{
  "n_head": 4,
  "vocab_size": 8192,
  "norm_eps": 1e-06,
  "tie_embeddings": true,
  "init_std_up": 0.0442,
  "init_std_down": 0.00835,
  "lr_mult_o": 1.5,
  "beta1": 0.95,
  "lr_head": 0.00984,
  "decay_fraction": 0.845,
  "final_lr_fraction": 0.05,
  "train_tokens": 188400000
}
Each number is 500 + 25 x the weight over its row's rms, rounded and kept within 0 to 999. Layers, rows and columns count from 0. Numbers have three digits each. The size before them is the row's rms in percent of the matrix's.

# layer 3 MLP down (transposed), 512x128, rms 0.168, rows 148-202, columns 0-127
092:500512525514492515497478532515500535464515518509497493492521476497480482504495488499498499513479507436531466489491493501602452526448508527492485481541463490478488515538539480502475481470512522504495540463527526501487516517503482461485512497535531512498488484500454561451524488473468540488480504501478502525496498492501502501481533487494536532509461472477476534530494472523542496485478
120:510477504517523500526498541515528507483486494493526497546503506447484469534474502513466518529465497479524462512520495485484531473515498531459459503503484498480511479485519476457483488508484500530488491484434477515418497522504508498484465512501537511502475515491534487494547474507459498498453515492475499532481507492504509503484488528524523474541466524490554554556533523522495531498506
109:522480493506446495497431472482448530481528490539484521487533476486515525520501523531502493511459517485518506475502502501463502494444500463490505479468540522527542502534520517540535503525474498515533496509520513496484514496523509500490491503475466475481505481513502526519522530544496479545521488520493459520495490468562453468507488460530495517491476473481528526519483464481493452535507
107:498554497519578499510502489502539457516445545503493489473484487492493531483463466550506489500479504475517551512486510514527497551520503515489512504480480498481514494551528495479515523482454479481486478508503494488494476472537492455492515504540542442505504485516496496512546450523491507482511514501540463508512488456459481494491474488497496545475489495520488502506519516504483549506464
095:511503475483508487496499446495543497542475502501474508500508516443497492499464488435528463545517502468511553493542509518517509518472507511467491487469552503511486503506488497486468508484492494523500511469499531533490495512531509547538505495478512530469515482467495497501470485492521524494473575493502504493518486499494496523508504459487468449509470505495495538565531486551456504466499
095:525508480507485506496496518502483466473529493515510478521489583477507493482518510501473521503476515430483503521477506506518496522547491500500521496488470511495476495544502504490507537537513483529432488517494523477504478524479515486439507545564495477471497485502486491450522526503497478500522508490494466494510528486519535531545476536488520552492521528486492508486503460497447450498502
085:464506504496516507470502505477459532480497463508499502467494482513493486523508485478464464481474498474514500521486512541465510577505515507493508471509465479544523508521511535510519524451537514520514525510520450508457424524501505460520497499499474524493504499573489509523477500469490516541514524467495489509512506485475495491480532525446515440520507522484477522509485487521492523515536
086:507527510490515493532463510533526542444581495504490516504507503492479502489487482492452543477523534442534490541465504503456495480530534495502534509519517504512497481536517519522484494517506483487463496496494525485471505492516474537487484480468478526575522479493499500527539481504482496533478504520462489493474541549502485479474516458464498466483509519476492499476506477485473511530492
102:449507524515540463455485492537458481529485537520498493505490497509494510517502530506496534441490508523472481510451556472487519569534488509494463492503501487500525547464505517486497533530474492518514540472548517527506487523459450516512483467538490516468453512486480526456501474482487514498510474516510500483518504476484529490523499515493510493526526476479514515518449484496483517485471
102:486566529520518470479505563481514417512488518514463491504473513515528508465473493524493488498504488531519512466544473485452483469490496546516491475497506542502501510517531497502487509491509501513531477512470493487516509511468482498491543576499518502529505493483476508473494510521545526538514497487502411488496497491486512464488529479486501505493519499475485478483490532544489473482497
105:544482480455486512517484523535536535492536482505471514481494495506474541500450479483507501495522521460495486478499489484508482484496491505504450520505486513544519503500510529487507465532461487513508442532496518479535537525509495532481572429492467478498471492507523491503501529476456508486489508478532467464518514542466511508488504542518491534503487553480524474494505471494538525503493
094:481523498557492484499494478479508472429501496506526493490500539527544492464505486508500540488547542486470505463510507503528496525522535471524474524466505472489503494497445516477498483510490492496517569444527496519517468493496471549514489498504453449446475513509482511464529522499519480512531516524495492476518507523479500493488479535522501523472511506506500499525464500491479518450539
096:496466504429544486516518500494488472510474543538512538517481472506453490488540521478497498478480454517524487520483510530493469501482500480522505497508512545507461498509509538520507462481509462510462507498530503527511509481496505469523476495516503529463515486456516527461509500503520544522506506519483471458502477463514454496519519521470507523555445489550517504521498500533516550517471
096:463498495480509521512494445499514535527530489516491511495496520515478491536508467458525467487521466480475492471465503507526484475505459536497479487505483515504492542473460463491539536507524478533572549556508489523484489537518471499511517524495526498520446484506521482539501506483498489529493488483489461527519491509517476538500481528489508441507511497483556492480496490528452490486535
107:504470519480494475482485525506505511520457527556499513518472527487507473469459490515515472510483535471547468496530514480490487484507535509488463436521479497485472501449496484526551462524518543499526513517478553497457526529501495458500533506510491492506534507529518572473503531485501487547491535480505473479496513498481518498502519478496507477490473529466480534482478497515522494454504
104:456521488505476546510470499477505487517478474478487475453501457483462513514457507532468521533510489470515495521465453476529493534509512485513515548506486503513482436478494492535460535487498507493555505499531462513522503534564483531510539541520521467516511482500530499543511503456502519546518485521460485493497482476508483495515491481501504511511536492510488504522476547503478460496499
090:483504534477533531483494516518521507490497465517496505499476457496487475536518501479478493450499471525480513488473529524455488539496468550489499527505514457466514459494502491511457502508461479541480506495506476482496484500532514486520547493525497508498556516463526518481473491442476486506536544493526531516511487480466486534454488506505555559508483515514488469517516493500489518558489
107:534520495502425477567483507496486466496476504529499494488465477471535501512558537528472473497489471486496492511495456543518519483502494504504515492536553539510512482493511485515468466495536464561484521508550538509489465481532496521500485535467511458503520501534521480487495512474485515493513496449495518535516487475512512501469464494462462474510497493497509501464496516510520486523524
104:520512458512527499505482497516505489512571473499496495520484507475501508483510505505494493486455507469505506483503478456475472533501535516461484499496491503473522493471477519477504506531473480509556512477520534524566457526531501535512502562465520478481463541523510500472473518487532494498496440465502474556473473511562502528517518457507497508496478518472494538490483471485512513489494
098:501487498539531488504512502488526518467504459502531480508531513523495503502542506533473532481503519529482471480461502467516527503492512473527519488525514478498493472480509500514453521469551520510484502509541534448509474497433506523515464484501524492477534492520502473494442535460488481511486503524516479470461511510452466526511518491450523560508519511475496538532477515522481508451517
109:474531489477470499443497525486493503466505478491507478501494478508513483499489466502520492498514526505461489475517493497491578468518520513498477534470450498522467512460528540452524486451524527485471537465514506498507521491479515514508495503522552536500506538464490473487503508521526515494518505519484491468548461515518510502474537512487488509526556471495522459516488557516493444501485
117:494504498532522509467485519489495486501519490517529503459536544472480495502468541510481454545513535460536459495532478480523513511499465447482495477496512512551533511459531526528538518538495476511513493510465435515492480494484464496496524542506477504484503497499465507479477514506548496478531469517454467499514492461516519506505481500533526509539464479443517519496534499487511484507501
100:468484500462478508453533514508540545520498505500538487499474520514536507506479493504507519503463543504490478527482509483566517489476524465511469539492498498486467504497542529481489459535483536509462484474492454490500468486444512469458468491538508490483502541528482475482487504534524482483519489521492565523516525524499482535507500503507475466470535544464510468503505483474500520513497
112:479501514523486498517525436492536505488466506475503460514506506472508501547492504530501492509514489498503515482520501503518493568539510530458535501471502486530472483467472503500513555491466491497513447519505480527457489481544469510525515492522508488455464474494520477540500462491504510535488529533485481514513479450540509497548514482502500485495490506511462543520510476545453524472466
124:524483508493493475474511509451523495469522491508522535472534453533489497475519519487495553509509444478500535530476488506495477486475482502485513535513537565554493461502445476539492497479493480511511495490496516468479512522520463505537508480499502490478507524534501508526519466507529480513546483510486477471457520502537507515466509458476529514516450493479523478506487561526471492515490
103:505512501512487502472510537516519522503541484555514464485475507526460476522520507477550483530489456493470480549514506531491512492517510521549482468495487480500508503521529486489471490531507466521452487518507501521509495527485490501502463473528493505519489475518529473522450500523536465530438551529508519491468529436459506522523507512526531485477499486471502494472475526489449493483482
099:490494472470525461470523531493501508512512503482501516489468517493526494496535522492505453502495535507517505500512474472497516512496527458446506523488473505478500483483482535523461504476489535527499529528462460486524556512499476503533490527547457538520494513509493443455486495531432478505511536471499480510552494472531493548511513492480520523489480508482483515532442540502513500521488
123:476480460523521499506564499485495501522515475508464541472492500509489519509479536501511447524508508510512439493474488484523547462544515494493507547471461463513492529481489481490494457540463533508502525500524468509474518486482502521492471535538503483507527468452507513489495532534447489491532491521500524455505497525499528510515516503479545446455534480483516507499520502497520504481521
094:480515495515445479484480513480518504479496463516509484480499486547477496515464509500515537507529479509435517485535503513549541451481481486525473496504527494539484480438487508512465500477522500515551531499510505499498469489548482508545493492514508513488466484470478502518525525448468484489556495500468500508529506479509517487516485523529548480542517473500470512509476563501489515508468
112:491523480480468514505488519486534537483510453494493524490490501491489481516505585516437479491529526523457484498507534550561501528492487523513504502494500521474469523507524524499490493504519462469499499541481498512488493473508586505491445480505486502524527477521551470507524519474512511533472490491519490520522484490491474529506512487470497450483461490496479466510464492514466484485502
065:492484482520468491495503476547532491451509471495533484471510503534483536509523487503503489445513528520537499498494502485477500471490524489466518472527498492549502530510521489531506462478545519487521492505482526470506494536467494510527510521457485511469476503528491484532465492476498526466549526470521451536521520511458464502534512534509512543429475518479493507497525518477488542524468
101:501506534469507553478489513510512510524496441524517445511480485498508492507528455470467515468512544490496494546462469512478520494505488510493543509506492461488486485437507557511501517492535503510476523506472486530508508477509534534521465479573480466515476477505510492513470519494516475502502497513475462477519471494524500514517483566483493489445525485502505453537500505522511493505518
110:531506498540499495540489563501492469482433478530502504509514482512492509494536465545490490486462528472499500528484480514492471502496486524524482505494517500495445450512498449531472464483492532488540541514514516511486534476508508535507483453530501465524521501502461455505512494492473472514500510538514496455482500519503544526501449512484562526515458509498507481535519517482489503490490
117:472469483508497512468550454478531461507481533475502530499489541517523509496486501523478504492511497460488508469490521474479502506500478513528492547524537465501468525525448519531515505512502472485512503523462533493552498464471476502511490479490487476505451521502492503511550466491547520493470482483492511449486505446512522500500540505476491525501519549509510510514503568549482467519479
101:490508530510520489514480500483489500550496486552498509528548552483502537442508475490488500481507505451520467545478499477487516491514500525500511508495517500482502501520516482538477557508498520503491523475495461479493445507519492504459504469508448521532521513516469502521487477450476473529482510547478524493513486491521439536508523536481512452491537535465493503497508511446487472489507
104:491518522459493470476482471507511513518507528507476468481427496512508475502512516441494489492511524466481509486474517499553545511499514514478499489495497491535443527545484511507528508533495517506556548493481484450463481494521480512437485510455540487507524492482543523471486473492509522518489502527539488515525500497459498524489495471501525508515528498456537479467498504550503518499502
098:466503488458497533527498517448536501530462489535510525550476521443512491551504498489484478528489484500560514502527468507477491539526502510527548470526500492558516514471500514510527499502526489526478484511467495459518489530522484445511522478525468470508521486511490516479481489483466528531478497453514502500529516488516481480445535439470506506481522493508503508487499514500515499500468
105:490477512527487480509487511494451486501518485521484472483500529501498504441534489515504514476509534522492502496536509457532527508508514504498498500527435498490484495499514506536529524534513521484500471521501450490487531516480466491530486488503484492516465509498458450491495510473499474426515501490581450489523542461478497499546461521512488484534546507485500501526510508498524555510521
109:475495520490539512476494490490504470543499479526475517498509536494474526532524527488514475489502493470533474514509484483488485496502498529532515489511480493474555511504504536469456445503481488545473466506522477526476494486493517499510470548505496530483477497429459464506442496512505504502486511530499508512481503508511466533544507498522527513556519475451488565504516552478519469491485
085:484458534508518465527509503468520490477414529513538513470486509486490484484493499476521486482475471467497519493512515534500502510491508541456519485465508472538478504515485489474533512527501526517482499443524530458506506492531497484549532494518518516514464551535505487486516484525484488497466482495475461520505472484501516551529547508461522527490484492478469500458498475533509488501549
108:469520516506458475547501532479503428511506500534508517502502450469490501460503484473536482512502489470471551526520513474505509446470496498517481506531505500484481470502476485539495466512505502433512500479475472474541506505483490522510523506496528482530515503459487483486510472516517524501516527497522529540515512468486505527479517515486505497486540530485508521464528592525493518475502
099:529485458519492487501527459461481501489504503514491502522529574511460521488535527507476484535507492490534487506560525508500490527500532488470489479506484505514493501476452502508513520542519459517535520526498462473492496505495562441533521480509490458523510471514506537460457515535506526495490516475510503469484473501491548493469513476533501483506457524477461477495481483509528479509471
089:513534487444532556495488521555471504500475528494475500499490477519475512506502479477501457535474529514551486502516499562483470498506490515499469442485490521495456506502514482530526450499535536472486462486491527507512515441508502505488506532495502468479517524456490522483427535497514501479483489492464481540511517519529502545492508503513486497495538538494486487495494479524504478512482
095:503453506445484507534540518516498489516499525486497481538521514507461473501497521458488493497534503501536522517468568509489484494516516498542525531534484499471535502496485495483502491540517534487511496491470485544481551522506533498483510485504504492496492486492484435493456547474491498518485462446482505472528506533485473503454518459470517466511504495564472473507486499504536480499522
095:500539459494481533532488511500487564499492485491514534481463464464428532521490521515522506497532510475509502491494474509456491490494498486538488499549478529511512478493498481465490512549501442514497501528536508475499456533495520521437461506511495551482489474497506532503524476505473491490527488472495524491502481504494500520459528490527521573507479519502506459528527499517499512468497
091:506479565490532492515546500484510511481483525536477470488514525497505486478505448528538505476520518492523480497499494516513520455491503506506542514517488519473450484512479502487483494526487507514536487500491571477498463472488536446486532492443487499540494485500495525521519499491464454506505452515513484514466531456531485539507504502471527525475510514474471463522554498476526501477518
110:515503507468493453521541506572514492484464504527501508530498493517476480509477513520525519497477494485509484493495497498476483527527524518473461478477505475507508508500527493481497477548493467514486482507525508501466498499459500565496483442502478554467518459496478475474478522545504469451509512543508542497469490482503458499497522553507520491539509485519494468498547491511502544537458
118:517490505477527503516493486456486505547574501494493539458470483509501486469461481503520514483494511513481519460506453484443507520575470532492519510530504508486509490519531501474478532489515465470508495520527515486474502490504556492477480505484512520449503496493514514498515470547502499525533519504498509505482541457554500491538531457506485485472494490517530477493489465518507529471466
080:523511501510488562500469512499538544502459459481521454496550491488488501497506490526528482497438476470522512485490475490470499493446489482497517520495468522485501487526503446529496480487527535505492503545535505511487500497471571501491512519453509491497547507517503451504503510513480461474512529456544490466498482542480493528518478490532447514492495498516481516513532507500511543509511
105:513490478475573474498546524478488536502504488514516507481561520525529502469501491522506482444508491520485499494523506533456530518497521495447525469512473480509464531511476475494493510480540476505468550514514497507499511490469477497531492505464500474540504510509501544493508513512469532510491525499500472482448493526484426481488504491505484559485476519493523444494501506544473491496506
096:491490517539509464473490500507515464502473500509462472484485522499536485528501498481525517499520502501514494532473569547478437486500474509542450489503536504440523514508508512505496480513469505520518488500494492544502534500485549555503513498466529538492498472465477535476488513483508529468488508518490542488507527484423464489487530522485498475470468514500540498498480496522534504479489
107:549501463479509540484533472503508474526460469504463509523505509494469479455509496519490523520553473458561504496495545481484498453477513474501516515539490524479477525511511505487511530477500472508516550493467508494512501525460527545476491493477501500553491523515514504507485508514522501486442512517481492502463491510505515481543530539467500540479479465491452499431501489522483503503489
115:508520519472512560481536509503518540524526508496497465537479479467465512484459475483507464554459497514483523515525482492498473469521496515506555531524480488505492526524486486497521491533448536484498502519525543519486503491477480510471480488517506461489536471500465493499453507534501477511479516489516525500498493529459556469449502526523502516514496451488474458509474537481491539517509
110:505527530518478490480542516474557479505460509482555504527445475524502469505501492491515513486529520476535510491532523508520493477459443537491537480463517495503490484554536471510499459504482531493506490496517505484460496489506518477461548472483488480498479484504534485490499479506522518547472515527476484474441474483504512473478504513512494510457546505512521478543528526527518502512468
104:538486489494528495521503519482487444466484507491505527565546497536469509500500515468511524465509476491510509474507504534474492497472475479488520497492476494439470530541481457453521460531471511515506473520468512527505508505490492509528509528481479485533526539501498527508516533486514488527458427535521523499484512472515513525505488469501490496503479483531460456543517524511523475467517
# layer 3 MLP up, 512x128, rms 0.376, rows 149-202, columns 0-127
112:476499525491530489450497478520503465529517493495503517508499515460508515489463554530491511505493485495544508508496496512532512475520502517535504587523460487514404481528511484546503522513490516518490460448511482459485508513522477524459461504537507526519518482511486530491532488475513503530518487493513525486504508456500487483481500471489533490451518504500482531485520490507515460468487
103:480503525529528492465461476441485488494493483545515495500520501546535559456474457566497532478534509489506500489502475455476499528517501501432500487491467500485496506495467469506485510525481519510469496516477491475514539534521494512477469517491499489476481496507501482505531502511515489486550497560544498470516508524489483490513470524512494521537482499505518544518482480496527435510515
105:514476529520505535486489483500479449525534512519439488509469464532514480488523476506459484503484488501511529442532468490474515488575495455466477491529543468503509489486510468466533524516484522480504484477516503489504522524480489527520501515524523515536518491509480514515513480524515482448521489510523540504517530479484508491523498448519492502497541449473508513498487470476480524467556
096:490487469485508537508468467503540484491492491567499465481476469504486474475525503466486497524490489475513473488502483526516475457521533498481485476499532490501516459506483536514490446516477499535496471491515493523555559483553488484491544513496528480536505546463488531443519503523516512493472506465511529519531514467514506481555543528511499478505530521475493491464505481495482489495526
095:501525533510484525452554498487520456475507487516489480506537539525537520491504527526500477480476517525545462517495484536546487435513479509472509480484510524488482468496487526453468488476489540509462477519466518502517491459470477520491532516498518482540521474467512468525510496501507517473520518531535493481497454489509502491488504535467506491540522522547497543475493474467457491497487
094:510481509530499463519493510499518534506455510513504484498497520478535492482489519497470514480499520560483533533457512478502516531597474529489507467515508486451463523518474489509483528491508532510455517514502537476503540497473520489490478501505498472488469522485510459464488468496498472509479542465533503490512477472524495495521512491458463502524490533556483484501550478485471521465509
085:495470509503510519527489471509483501517521495495532480533488532504495504516523539501494502514476489474475466499543521466563484495507519501477563479465530518483493527481493483508520514510541499494493493492477451506478544481508498490494515466495507422510510458522477536484471496530496541514471492489531458470486519579529497459454508477513503512470477512524500522533495518474492481449493
099:493515532493511464523508522501540512512437516544471482456514525468496534514523505494522467487496505493490513457473513519494503550556462461489491483536537482468479526505500494490513476499451519524497513484493516441524523481525455535496511460495535477516517537485509493472492493518498495462523503507488510505481506490505494510508538454468554517520444487506494511522482540473454510522516
096:525489480493469520523502464554489543506473513515531485524507508544489496557491514517510456486492459508489535471484471503501520471511515486511459480496540471456501490545530552475516510521463499480528482479492484489495486552453520515503453475526477500472498484462525488509467510516526494530513484494496483484459515501480450490477479478468518496530504537529500512522513505472491547537545
112:523497506477509524497511477527515530499511508494472453544475492510476505484485503504498426536459509469520506445432518545510522528471537488531519476525499523487530497523508513519510468500484484468512504574488511470486469488504497508497488511491447502451501491497528538506501481498523487514508491534551468483512491477491533508506454494514503500510505520502495511512547430462498514517486
095:498548502483473537469470493476489543533494498468501479496474481458448480485498463499488443469482476554469504528533527475440515523478494531546496480481512486549485508498490515504525532493525493458484522482475524518527513476527507526512503490493493490465550510512514484549513510495497494497488506546494512549498485498536501506539488474474450498498504543507510524515496504494494541515454
098:452518470467486497495490494488487520495519447468509474517473542469547499518523493493497524518511490538500500514479488505510484481506475504479511501494520521549510482488464493469507517490473511519515478490498478520555545524476464486492486504489497492522454480530527465508505490501460491482487487544535459527499504508558522514495526517466459491517488503534470595531485530450528519497500
115:467498509538496498510513453456471501519496517509529421511469498535506540520472501541493478484442495497462493478516542525527502545523530487508503508523490483518516542494559491456540504509525530498509519487501502459489461504511482508479488489477462500448533455532481516478513525536476508487484490543469519491472456499491524528490488481500482510502555502486492498509526478508495527502501
095:502514449506551506468508508482499490529553508475481509489474501470519544486512521518476472487495468513483503490506530479527496513535496473493521531473505520535546491517506546507473519504496470487465496456506478479509472478503439540540475520539498510448552460498544437507525486501463510503500485508507508473508462496546498539507483519500507482505522497474486512538468492497486507552500
099:445502544532492462450516511496529500475478527518519485477508510533493458478501505494478485514491503493470489499495521514507526490526476499472455454467504474546487476453478485469479480510450535456487520537560556517524486476490495490513506486527504493488471513479488495503518515503501518481507505454489500522522495531522479512523527499536554529541517482510511521537469514529498451513457
097:503525532515470505472500519491471454507490505527487495477500501527576506468498515487548485515463495503499455479489511510565480520504487544485467490494503493517490525522475515463475510529452494500507493512494492474551479481529434506530484527498486480492481465510467528506500496498485526538527511520489464509457506519551514481493547495496560490499483487542504509493500527464542486489463
105:562530502466505522508474471502516477510540473497480506476527499535552497488512481492462469454512515512509504462530476492480497499532510472511485495500500515487475543489480521517484509534500517507470465520539532504498458483516511547515570472460540499509529468534516486529494486466509473513477459483534513483482488498531520511489493491482466488494484482541468497521495438478520494482558
109:525494490501481478447503460473517490490499511502507533507466528532494528480520507486473535508469544472506539498496480479470484504478490544527464508512505471493510521545507521488457496540485518493477537498501505432523526488558513487525528543504497481476502527483459512515515505497469497461476445497517492483503481523546520524506540541525471476459522542497463512486523517487490459521480
097:495505524454500500500502480532524485504504506456522509507435486479535497491531520499511514520507453510542479478496494448496506463521494483540499491509483487463488469512495527468483549473481515525532434516506508525508489504480477529579524495496505485528502532541511501487472530488473514527511498478489497473442501543511537517482475521506479500537514524477465489487444530497488501538491
109:537502515515489494496475514512509546521543468484513492527528552516516516494528517486500452492498482521510498529490445524511494513509512514486523505518489485474560490489478493487463521450518516515490478533472512491496474495552506502522479532529514461502515456496495508498521483473444521501507482548444440493489562475489486532516497539496504498485501487482477529501499456483537501464452
112:513450479484445549475513438506514493508532505495488512458523438520526511457512509492456457505491546452567485523550508495521548537477514491506481525516507518495490501474525480530524502510484522526517491499538492495497461474473511521484472512505474506488469489502493529487479530493519472492469480529534509475490494484471470460539514501513490522520496517479501526510528486475536501480509
103:487481499477495481498499501463464513536540498492498505524484516486487482507460519481478463449517526484477509540429528499539491492482481468530538498503504521513491516499524497505429551555489504531455533464448491502516534497530514512481492486517497503479491489503463534465495495520519511490495482574495502506460505522492511502516519535531485518502486532456458516508503513491489544497520
103:511462511554506504491489517532489468489471503504494515480502516517485477478555511489485495494507520489470489493483519514509548540585463496462519474502560483510510469525533455446508450483479469510489507461537501497474537505474500512519508486512526502537476502447493503497545492499503482516480467501508529512531489501513515457517467490527526498484506428518508498481499469499489500504536
125:502479449520493489553502481504454526476475478501461485566522512491510468491484514519499480494494502503440489507487479460510521515523507503513504473529507497534477508515488475468454533551515485514510501496513574481471516541495479492527497501504531491463488513497516491485527538476484496513476506507534511502532487439550506504544485480511496554553483493478472547494474477482500495488503
098:523491520484531519484527506520508502521562488491496492504470507492454447531474501490527507479494430495518502507522493500485503512528493483523458523468488463545482511564531500540453533469502509486500532518473450513511456534524518504507459482541490515459524479488490486543467510502495482501480519530464490511494495508486479484512496498524549448480512492501548479477491496497487527523535
106:474483518540460528509489505526480492515504465539458463519522530529480490514474494527478506509488462502498480500531485510523500506515483515478486455483469489526516517490472525495556492448480503464484481494506498489452513483567480537509504509523521489458440475498512507533530504475542483479470509519539509521503532488533504519480489507512502518543517536480504449445514506462536514475499
112:508543451514444514463556444493477478433516497510468505500479471484507499457513536508510512520487520486524450521468542555494512417483510494507492492505519475483536483548513534519544504521497522508497501488501493509522482498501528494476481482545472500485520543490511534457519540484503513475496469488450481483486497490506492499526500497497510488481534505501519518510481499490516532506499
092:472483494561534464463495532485495509508503501507522495476466502528500482516508521521534515497509534468495464443503497499495513527516541524485477519476509515508550463458512455510477473549469486471485513510515496493547497467480536479523488497543509552434466553474474514527496503494512513483499511475514459503505514523487481500480541473507500547487510493482514519469487524464472480523484
101:528486472488478505516494495472522466471527511480476517470517515499502550474487496506461470501482508511470516476502517508551467478521474488521541476478492490507436516504509512530497523496492487456525512539472491503503558525526508512516551478500483473520486473552514505518498530513500478546519527504506481527472487478532463479520529466519464471507546506488419492533501506481522479484540
074:490465474452490489527464506458517521471458522480539467477525497479498502516497496490512478496512513526530516511517550492515523458497474481472512532474496493495442522431495525514525526507518548501491478511465536483478527498544511520453504543525475496464482485479487526501483494516485542488479479541505498524513523519557478452501510483493513519503494546466468500508509527503522504459520
097:476523486514489481481475500495488464430523512503493502501477538510510499522513568527534527508525456485516527471483555538515486489494505493420497499490501472540507528498526496481508489520492469515511502528478492488474485487511525480512467524497485503473468497531513531528515470491467487495517486504511464505470543514521481504477456527566495511483488506474521471490517540523495525447453
115:539494498534516480511511475531497507506463504533472471491512485527510493477484484532429460480480492508518483516508512481505511504482497490504541467507503501527485532487498504492458490542510546482474510509452547491432522511524487508522465486496463453475497500503488518456523500453476494513503514539498461511501532506560521511532483506507489508510475498463515588506530493493505539495490
108:478452515513509489512531476510482455486493544488486472487516463515517500474472492478524461506520513511506497514485485455528501480502548483510478572508465497509519533479509500544492513496485483522479526517489539494519480577517514538498472542478568526496472492466526496486490501473492513490467500473478457510488544462504502510539482460504509505507514467483468560486479484503495522506497
090:472480489479471495504508548500535503458481499487493540507548519459495483496438480560480488495487478552460477515498492512504463481502531497512482461488500462456519489523464512541466531497557485482508517481504539494491525485502500526489514532498537491513489496508486527454509509513524482524504487500481475480500480466473503527544487526510483505538470555538518481499499462496537490489546
113:493517531467509507486525492475497516508494499480490484533491499490487527505487503538509502545437458460424504476463577469528525504517541521468496462456496515505472525466490501517545459516506506519534528504509499502520459493535498545500474469463502486490538463479477510508482501503493485519488476509480525498531499533483497522510506491527466485496524499505477468570492507496477501502526
099:505472487531523514507519490530530480555456568493530549486526512528462508528552465491481495492528489523513466507504447495460499478485482500452491468532485488461475490512545533477533467511502511452511498500507573505498494511522517554514482484511511479506523492514468524507499507500525509476508491466505490470485479494472514483484510514521528459458503495493474515524487446501474511502501
100:493538480457524476514533474534512464541509480569536506511467528499549443486530513557499533517501518512461509492493513485507502472502506541508485494490468520483516481539482473495522512510494535496476487489466519510487478479491471507517458506549518469490531485505478489444518510527511520479507542494510454466522512494498477528506517456509459499468520518480496504447492497500453517481496
102:465513510515546544496530441511491489504526484489473557494523482500519489497474495499483461516491525485544515497486530552504462464497493472546516485506472459510505462503457533508512476527505494534460495462526492527524486477508520509480470505524520499508493520455480513458541494508531506530451492461479502536491506519498499514567503517496515511477500484463508526473501520453465480526489
090:524540508516517520499543513484509517510469443489497516545444542500471491510498526535531497482460505467501453508493522517468491458482471500522491498467543501479542517530479521459489434496497489514502500484502496470544526474487537464494529460457524503491503514475517503491447518534497473470521507489515549521527475513504505534495481502487511518522526488532448507495509495486489476536505
102:527524497522514457567499562490458451499479518534513481510512474489518521473518510494521460544481471457478504497486516488544488515540510458510519471551528488500500463502481496505495479504470496466468494490477481479473505508530497547524526466522500473466526527518462522479508471466502477529533514550470501514526507515487505505556497514516516498506489511486494501485460536481489499462473
097:562489473512489474497465484553465495511491547505516480431463530474483516527491555477507477480503436510489525485522507520481489494490470538511467527535508476491460473490474506508499533513517458467515514505513457467501495506516468485518544522525521490486515485467516558516456495529492510484471521523526522508479495519498502470534494521514511504467464512496481514525541513483523492510522
087:452500516484475519518549506499508496486493491492554504494453495537467516462527490500495549535513536519503519524527508429505529558469496507482532503490500559536516528472486497470468511503485466500500482509477493465509483512491485511504462494488521509531475481467484467521507525495496529462502509483510501477510490500529507525480507527513498466448518481490535550462520529503451474482454
094:522511473493497527533523516500512526517459494482502491502519513457457497516497499508516529512522483495486507534494522497472451514487481463484479530521453495518500513508455483481471514526469522439492502500518499511503554461444542486508511489514548490535483499530471524509497474520523542474522523519465523487511485560501530488488465503510473568480506473523474500505456454501494481510542
100:509544497473472520475511496500489518498478487466550523503493489491507471476495493502488482472550492475489495504465419499475517494518488512522492483502419496510471503534499495510482462477504511523478561526489508510485463552548502524442470532510512510463521495488497525520492452522524501516503463484477554512505478525527529507496527542492512482483503544528497513510508540472487494490508
089:517512496507502503485495522460542493517500507479495542528520471450505538521477476540489498488492471507494516467482457451524492521484525493548553480501520510430466511523509547530457511494484542477502521516544519479486494517509514536511480518476498449475495535532513515480486463485505505498535499503523474493468477425480452471551505493523482512516507526506519483505486494490493501505505
108:490521475451512503518485459486514478479534544482489483480557504526452511516493544510557509502527488486504539497519493531483525441481522492486519471461457500510433490512521502491518510468541484500463515487482569529483505484498480523493482519490503521515500476500499504510494534539486496463462552495498483507525504518503498478477493532557498509516506468497514479465468511503506480496454
107:504490485543517549489483519485488512457431503465491499521526525486479482475489535532484500460464525497508477515487478504501491471505480485498485518495485505506489498518503521498511438451499500500504514508546553464469512481523485511490543528507502464489515527497483501564509507527514468504521485502492539473512545501554500440522483483533508498512519463506504508448512509449516486475546
086:515524504548478482525519464512481492524489501491456534517473520506488488516478444520509500473486467462450490497463507481511487481547513542466537520489546530512530519534510505505525490491509521507492486445482545508509496561523497524512469487533519509474469474537476451509522486481461501531519484530500493491500540441467520502496534513494521487509476486463447496490514506476508497516500
105:478547518476473521539543542528495478496459480523513519455506474516455566519536503482467471499493483522460468519536435455485481508479500494505515498502497468487497458537533524462480542517498520471502545475489521482521527530494525500496495501500489479499477487483534477535464504509520491534462489528505490497490503474532532461505474496508492494470528510510526556491499511499493509501468
095:480489515491505458520473477506519539485483505497528539534539569475495487484477523461542549456471484484519493508502508489523502536460473511470478477498493426534503480488463478489498534500498530487475519477501503474484478490501479477510473472531464505507491461526499535533505518573508521501505544484479480497488482538530492477504524526513487501539463487535519500508534499529522506489490
105:491472489508505531549555491524466511517469488471523487526486555508427497554495494499529529524508509465459464499476497516467482493493461470506514507526481514532506473493469483468487501504501494486504523438527505496511508529483518532495533492528535464535480510477493479505507546504485463534453505509447510484502457518521494489507471518485472550498498520512508520482539488513489503520540
102:525480498507509489470559487521516494505496501490455521500479531494444479542508506506541519520543488470508530484490512520454516471541480482511458518413464519511474539486465494510472512512525467495487517478438492503525517492495499489488476498531531501501513540449494494512479483449505485480460508532510502505488513518529494492530474521494547554522527489478508486493509488509498515541506
102:499488499503542510501506509546510559477481511477487505491540548482515510482494516503517479485528496485515537523496477474484509483495462477524474452474452498507488485487542503494496505516503498506477494506489503492495496487486521492512505525545480510494496470485500509503493512502484524502525516477481478503511461546522480514485425507456489518498460477511609547509524434508522490523553
102:473516485448507507487483492497532500540502493515511493452523491503500552529479495481547519494513538525493531483494440477521538529454531491521542538494524511512480470461471521512504547467486491539510497466495487493568497470510562481501503458483510505490501506490478478527480471506495503481518507547498478474488470428506553492508495481514504476482505474513529512491513501514465495491493